{"num_hidden_layers": 9, "hidden_size": 640, "num_attention_heads": 5, "num_key_value_heads": 5, "head_dim": 128, "intermediate_size": 1728, "vocab_size": 32768, "hidden_act": "swiglu", "norm": "rmsnorm", "norm_place": "pre", "norm_eps": 1e-05, "positions": "rope", "rope_theta": 1000000.0, "rope_fraction": 1.0, "qk_norm": true, "attn_scale": 0.102, "bias": "none", "tie_word_embeddings": false, "parallel_block": false, "init": "trunc", "init_std_qkv": 0.0227, "init_std_o": 0.0227, "init_std_up": 0.0227, "init_std_down": 0.0, "optimizer": "soap_variant", "learning_rate": 0.00544, "beta1": 0.95, "beta2": 0.98, "weight_decay": 0.064, "lr_head": 0.00534, "max_grad_norm": 1.0, "warmup_steps": 49, "schedule": "wsd", "decay_fraction": 0.721, "decay_shape": "sqrt", "final_lr_fraction": 0.05, "batch_tokens": 131072, "max_seq_len": 512, "doc_mask": false, "z_loss": 1e-05, "train_tokens": 524600000, "max_steps": 4003, "dataset": "wikipedia_en"}
Each number is 128 + 24 x the weight over its row's rms, rounded and kept within 0 to 255. Layers, rows and columns count from 0. Numbers have three digits each. The size before them is the row's rms in percent of the matrix's.

# layer 3 attention output (transposed), 640x640, rms 0.145, rows 211-251, columns 0-79
091:068169091167135145124141154124158128160146192176160121130123138116149129102138100076105122100143140135092133122153142133094162132114146142167107119195113139110128118116111103099148138117156169140162117119112156114156158134129112128117143118
092:141082082145138128143159125154095099115172102136158114108115118114127129116165123100133166130115107141130171125126131076143112163089149126101126134148134126158125098117169107121085134180123140131165120163104117092083161145187129133168069169
098:105109117161133126130117132102128101073118136175110157107106113106122118141143141119133116123096145156090118143125136106139117128153166135114122107130162143099146167156158097138144111100129155152084108120107136121105115172118113088174111123
092:111130121129113166153142135159116092122145121101146155095177152110116107121167123132126178115109098144126122085151107165113113134143094117151105138121116154129129056143082140129126129113132150146133125119131176162130140114117137107108144138
096:136120171101165163160146133176145152109140097100097128130131115131115148132141127152135137165115137127141143133115186140136121101111094126131121136102106190143104129119110140119105127161128128168114185127072125139162167154123120124143124128
100:122094092169108104093135147128126152147139130112187121131150176112140106129127120145118140086092093147163121139139102135126111135097187134116144147152124058131099128145165134091123129122155153126107113108146120095144139114134110113143122140
097:116130116104117135195083104150125132182146098133126163116157123133162079083106088124131171123112145132112146134085141112125096112119146121163113107090150137091097158146115126165153112144144132099139132133145142117148166129106116109145145114
097:101137103146094169133097090104131140114112138090139100139158135112126166104113135114065150143147155122161106130150151126097113124139145144086062148151191105100137176108092111130132129124071201155126152130131112119164098122102111107177114114
100:130153127086133120101149151161135109110129145164113137093113107144125144131092105164149135207136139125128157154110133138141133122136058109141127110148162111157090058125144118146137097117127130098125111064124129137101155125099096158125127147
097:184145136112139118153127114080170125121138142148174116129105137149127146156102167119116111092134074113096172102123104127117152132118116119126135147142120113166137113120082110101111103127167173116120133147104171141142140117188136145147128116
091:101137148136118092101107116136124160130085123131134127080130108137128121130154107131153126114174101111170160097149101119118183120142115117107115136114145098145123153159119129181109118103152111124121173160109157151094125146133095081102147125
097:124094102138128134153127162101157153139145065093112152165120134130165141136111147100143141158116111120151131136124148109141173148154123070134130132118117133074109115182125170130123097178138090127156153097123095161183125119160127111132160103
090:127127094150128136112160124110144112132153147113099053147145128110160105127104122132126139129150102125120161130133074137121146132172119119109142097092092098128109099134116122146124145139067144113115147100140158135149139106084164120133112137
094:163138144132154106156067116127108150172123119126100133106167130112143098143136128121100104133134078144132149119166152149107105118164178126144087134115127122101128132119120114119134149096092163153152159128138155114115102114113096162157139132
094:103135161099137113135113162116119146149138142142098117114134136132180122114132133139143146131151118109116170094106109136089157125137129099072152140103114113131143149189137146167056130105117154164096107110147159084124159095100135108128125159
097:157123117130172099083159170129135130152104107172113126138130137110171140183155114137167095145123131146148102196167133142147142156130151119115146135125088076156148145115140157128165133108113104151163137088122092142139134112086115141122136147
093:132155136120101138156151153160102104140144091126099119118119096147174113111113161097143166157131195115122167106145160114044155141131125108136156115117139131127126103133125166158138157116131105109133124152135131096097127144162119170103117104
092:137146144149132108148140167148130128116126073088094119143107119123154153159104164141102128144152098122141116093127112124153089135189110144097115112120119142129163084110170128106132115108115110104128096132123152049080163146121160078158118137
101:115115112079123156101142114068104171108181137157116120136136141109142137109138135131127092114126134137094106146134148125112102143140136089135094142130153119101130149112118109111111142138120126163134110126166180177095087137082137114131091097
098:121077107149134153119117130100126112114120136092108096146116139109128113063111121162136147135085123151144125152163120176136150162132191107113138147164117086114106122144147156102056125130119172129125186141149128115135161134146121138133124118
096:143071139154147114165152166134141115163101122155116116145145151157160093112106122102134121127134114118130143089127087108134161159152085142101135148137131123109091109102110165151134121134158160116128104077097119119153155130080066126120120143
095:138155131135138159154074130124167134121104129082168151141068183123150151104158121144132144114164065140120137138103157156113106135129124110152087104107093104124104149111098121105142134155125084157095144142155123137143117137172127151134127135
100:136107141197140127077125135164105161146160159147136140162100118140175142126135158166139114154145137031149110135127126088174137162176130105111115106111102149124137084149132117136101130160116134121135125157121153145141128132074100129141121106
095:119104130106094079129123114108137153148103149142151144135134125152099133165150146154124143125117168121139100163120146149134125115120122127139114148131114141134089095130143139114121084145161138115128119140094153140125110097109141117079165148
094:073171108125116106127140125064098132127104063130111161082129128119130135117127143162127087129126130122134088122131156173158167096136106153118157152146138167092106097077128112148117140130119136118099096112137134124141086109131117136123140176
094:154127106130128170132173129148124161107129085150096100096116131177112150147145113066148104172117098133122158134147149112188151125080149144152172111143127159123129145093120108158100133124149133179144182156153163112101125158123134139186108124
095:093096092121143143169145130149126131134165125132101144117089132121159112120118117094131132146126128132129094120148150134114136148089182137133110112163134165133054173086130129153153142117145119160134116105132111126125143136118121096142126158
092:090133132116139164132113138102169164126131152129131111129129158100077144137141083096127106140106124154136126114120166091134131148156156088139101118125147122095081104104154115093146087084105102121134112127136119166175086125110148096139114144
093:123077144132124141118144130114121115119100116141138116119145134170148138157103121100154161110113073122149094108110116186139090122116136125154130176151108149152140128085113121134124159140129187159103147130140125149149131133122114136131132094
097:131119176136119125155140117103128143105130130133074135143109117114144098138111137081122098097145134061107129135185138129123152136100091102147136137154153135078120140143136169090115145174134098128147210142148107104199135084130121089148158105
094:123102130159141140148119107140108093121123123136112165128134146107109174127108138198126085128105136096101139148126100152085102120106130126102102142080122123107157111128113101156134099127123134149127123148136109170156128124137120126137124122
097:114150137135123127159141158149147120150131160143076146131121128118154139115130062147133100143106165137109120128125109109143101147175094108135158157153094133113142132132120133108122170144144100137122112086137135122143171104109133139122126146
095:134151143149177118153094111130140145115095126047150160151161087139068141155132127119131147130121120157148106141099084165134121176157121129114117174121156123145116110141100135137109118120127115127115138090150103166153161098109142147099102144
097:135167121148128103124101147121119155129114150172101157128148154132152129158131129098175154128130188128145148118180098134158146130090112111149146112169105103146130118093156116148179127136116092172120130170146143108149117138172154138134088108
095:124153100184103121153092100101155143109110136109076086136149109143105166152133147135120148142148108142185128123158148124129072132105133125134140117117136116155099100102161092139125131124139117090141099123139124160163140101134122165115113140
095:159167109077107120145159125149156171102100137147103143159127105118087132108113132131108101164138147101129113137105110158118112145186134132134171107110117124121121174146154154131125130157113093103107124111133142129083140118098129125128118151
095:171179126131123145104093117104126130152157119130114131145107109136123110108108120124138161102139113134131128133113136140156182126129106108136132160141134110142076061099098130125107150103129132117112146132095145142148103128132149162138123144
091:144106131132106134128110182086100141134112100120128169144098118144146153133109119087136132084129155124155110123129129109149112119133156111115120129120122156095151134117164108144146128160118090153123105102093100098134144151138160114095124146
096:160114146134161132165145093127135130116137149151156163130135108137158111109132148203107120110171086117106123214126100115175082115150122148104111077130152115125143097154124146094139183122166129143145108119122082169118117152165116147151114138
093:183178120132154150139140093143118159113087153126143107097142141124122148098113119131102144165170145127091162143124113155149093102082148117159072185171139167127134156149123109136159107090052106111129147121083164122122130155133124074079139128
095:114136135130130157122133099117127159119143115111137117112147117119133128173107150131138192165141151167138151126127112192115148137123144162165118133145137157159106080149089129150125108131109116164129125139132094127139126132150161120117139145
# layer 3 attention value, 640x640, rms 0.152, rows 212-251, columns 0-79
086:159141144088108141133149102092125103109162157116171138101131182093106109104117111080141109132142128165125088151123117167153112094087142132113139129088108121130173095123097185138155133133123122148135135096168138127129092131113113119098144138
090:093155116090150095122099139159111110122130143122122119172123128065134147108135113162150145121139107140114122148112131129133152131121144113124152188102146108145130146170096155132109153138105117161147177165117090114110123097119131150170131153
086:124108140155114076150139097107121135124107138106137119115156145136122172112127158135119108139129107147154173146089157092147156096178119116095148119120126113113147172157133117147122146123127067154135145168168103073111124082157099093165170117
092:158107127154150115125119134111123112128130103158149109161144104151131124089115121135150116149126113113145149144107104109142106105183149134152100108132132116104133144128153151146150117111155134118136111113129117144129135098093127132132171161
094:156137128091108153187136132105166077132105126159095148125112076119143119057131106118106149133141088106120152143127142123109139128160110102128111119129129175128101116112134126151104124097070114157131106161118128108115109106160128153134130119
091:102093184092119110082128140123100109087129108135172107112109163133062191183133139133122152124140096096127103153106132111132135118119104135136104130127084160126126092123122170127110156114132141098135135110117056155130160127132113136119161089
090:101127127091109145142145105111147101134137141181144130101149102182125114126127119135142088136131129088068116172092099149111121160120138147125124121084122116125132132111123108140093088119158109155122126143110137133112124089114145120129143155
096:134089089133131123185123103118104098109133137126166141120135150115098138147130131122139120108121098134167124118160102082122110117109152147102124154123118121131147171125131215153153139114139133167096151115122146129132091138124103163139103102
093:105126082146109126158157144138095142130107167090101183099132128086115122125145119158156087136152169124142114101132157083124101130135103138158132154107144121112147136112145147097124161132117073134147104103106111101135121156078139115132145147
085:153153153112111142168134127120123150094132148123090154155133151143095082115133123112089136111096149169117127148123145085120076129099123150104130139120139114137077116114132150090118132127119120171128144113098125137116109145116138165121079091
087:128118114096097111158107107088112105151092104131122133086147126151120137088106118143160139117086120127143126138112162099125131102146119148079116138096159125111138107105114106118098104116104132162101149120135126136088128137115121143127116088
087:115127150142133112129133133128127144130088100112166152083138140116120164130111112165092124093129177128144090129156159136089108105104145128148130093127137154096118122140152133145138115096147143130146112132100100140112110110153137103144115147
089:131089174157158082116192212103152116078141109100130150124109114109115120137110135153123121127134124095113094086105139105129132101102113140103151119137095097175112111155138112122111173093163109127108164131077092107137134132095156117158142135
089:129112124117103097149174136144097170158077108108111131109110100117117166175165162146136088141104156149145144138106113136137151151135161116167167155152154112085149113087132151131158104157144161164160159142110143150124074162166127166116154128
088:145128110088070099146135132118120157140147146113142105122148102115118124164181137122094126123124107102116128093128114084094119129163163072141129148134150183103160155162158090087131117092154153090137116188144153164133133153149115161105183070
087:112124124143157187107117136132180133094105118081155183104146146121168133140102093112095103105152140126101155115129106148172080103085115137139095147113140122088134105087168108114121129151150133123145140123106141148132096126131106121101127115
084:122136112132107104096123100143139135121095137081138128093130136138100150141160109132148134147100133120092129125105139115152138131099090089132135145111143088112128172138061108102085094117138091103123146132146107173161103151161094144107113112
098:132105134127140120172110147164152109146104124131132146097134110147155155170110168079135107148121102112132133098145128111116142130154158147076126067137090135109133123083133129117104073115131092115133119147146123138144137129132147132121175125
093:125148150090130116125132124115120116132109146120135148117086127146128136153121140120136072127164135143140175132095129111142128107081147143156109138128118165145135119130124123142169118139091055140137110089133110131103130102120100105091133113
091:112152075116136117119094132154122160182141104157127081127127089145129146137122099151107124143158141112134142121108135145146130126126150149152116117122129125111118158115120133136139098115109100126131110143121143120067106138114101137118097128
089:153131136141129115132139123124105149135144142171132126086164143110155143184106146131121118088128166090158111134141138087150136139088116103136144108120163115119139099114119175140079111100154117161125126093141148136137104170097132136121172164
092:128146128084142128134119124094165155139128111131145098127109142130106162132097103083113177127133103103094122149131144182143107152132152124149061079132129103130128137103196101114128089169133116133127119140154122131110133155125135137093065124
089:144156103113121187144115169138112101135168130124101107155111146071119143071101128118104127146115149118172123106148129115140124169134177141090172117136109136145142094141134150151160164127100186130078133155133118147162153143134108118164086138
087:165101138107090110162106139142116093143104165178171138193090082141112117116135090115098171091155122132104130111110065154069152090150103125134146163150134125175149128118117118143162146140164131110152096108133137115133119122133128088139101108
086:134132126128126097106098089130095129111118152134150137118159150097161085098134141149128118098119130127118154134143090111086129095136148070139105089109154141130117123185129138106157137109136113106121070087120120146077165090103135120102150119
089:104144109132143116113168087125111108108119118135121118145120151152083120082161149140118106120096127106121078154115171123131101128150119096115141099142097154172155104139076132132111093123094181122120092126115117175117152105121127140127170136
087:151114085149142110163134152132130090091139112131138155112161093140118145136083205132177118142173146116142131126175145151133157125088150150086141129110131137136137147105099143143161102166139127114100151157120150102072166134135149197171194148
089:100138129107116140105100119149102120166128125099072164108176121134084115092146112133125145162115169072130116107058079103094143119106138166124109128139136093143153093136145157150110132126108138096184118092121171087146123146116133088095145148
089:140146148144141099141107109149124155150142133132144119122088148131099107128147147148146138113135142136105158148078142113149120155106126151105109095106148096170110151112117127142128098131100163144111139137125118150113123134100147129136165135
093:108131108137157106094145169170175128133136103171116113119128142146145124153151149119151155145119126116154125092136177106183110107136113121125103092128112129125135137089131083141145125134180136112165170139137098111155102159102094125125127155
091:130126139144195111121116129135121080146130124111115135098118128122098109151142170125117134087109074105177146100129144148152134111148145084149165141142122132109118134165140113077110109124114111121147138141153106132100099154151147136147176148
087:177104088132090104147203103091126134136118131150113119135119194153092092105157105096109119147134159101161127116159140073085164120131111161112159125133081168133169130140173149116128134127157135144156109142099134136123082142138100135137133128
087:112068104126134155118127111134121104096151129087151131140131122143145121144124146107105152120127162130129118116104128147103146178089111117144096118104141135122143086127102093112129145126137139116071104052120120130130115092107140109090075057
089:131118104113124128085109159151103066082173149166136102152128174117140082101147104163125172130117168119085075131114128137171120111103109134133115121128127108144153169120097105123118129134118161136149085128132101080074166094048164096123121154
093:085101110159139133108112110122090105163073082105145110123093144098146137143108139185123134063129127112100134112161148104142138145081115184158117144172131112145107102133096128122086132139112107142115119099107089126155112083078097174076111119
088:064134096133131147130147102098143102110138161108135134109115116141095108089169124147115104159162146143136121148120181108107112126130140142137116104110112149118126139090132114139103103098108129125104162108148129144094125103089131145157063106
087:119188167137146100135116107121113152150098130120106113099106133088102152115165165114102126106149123137111141092116136165144139157097143145108103106066162125134098139131100112115101105122129121098180154133162167183134081172084151135139128144
088:117153124133152141095140123121097151157119144139116121114097108129113141149125147113140146151092133100124100101131162106104153140097102106121186153121118114144112096104136145204153096154122101133137116149150115054113156118148079144117156126
084:103102136131134139107127112123126071134152119131114116109109128143098120174113134134136131138064090091117146154099108122142134129159152124106163138121137126106147144161143111106124162117149120116086160169121112182144141122109143115123144111
090:105120114095135141170137150079124133133106129118134132164168112138148108152152080115092087109097173156093141133107113109107136134138104131143146139147154139127141170119131170161120169132180108115086171124147136140104147080099123135117145117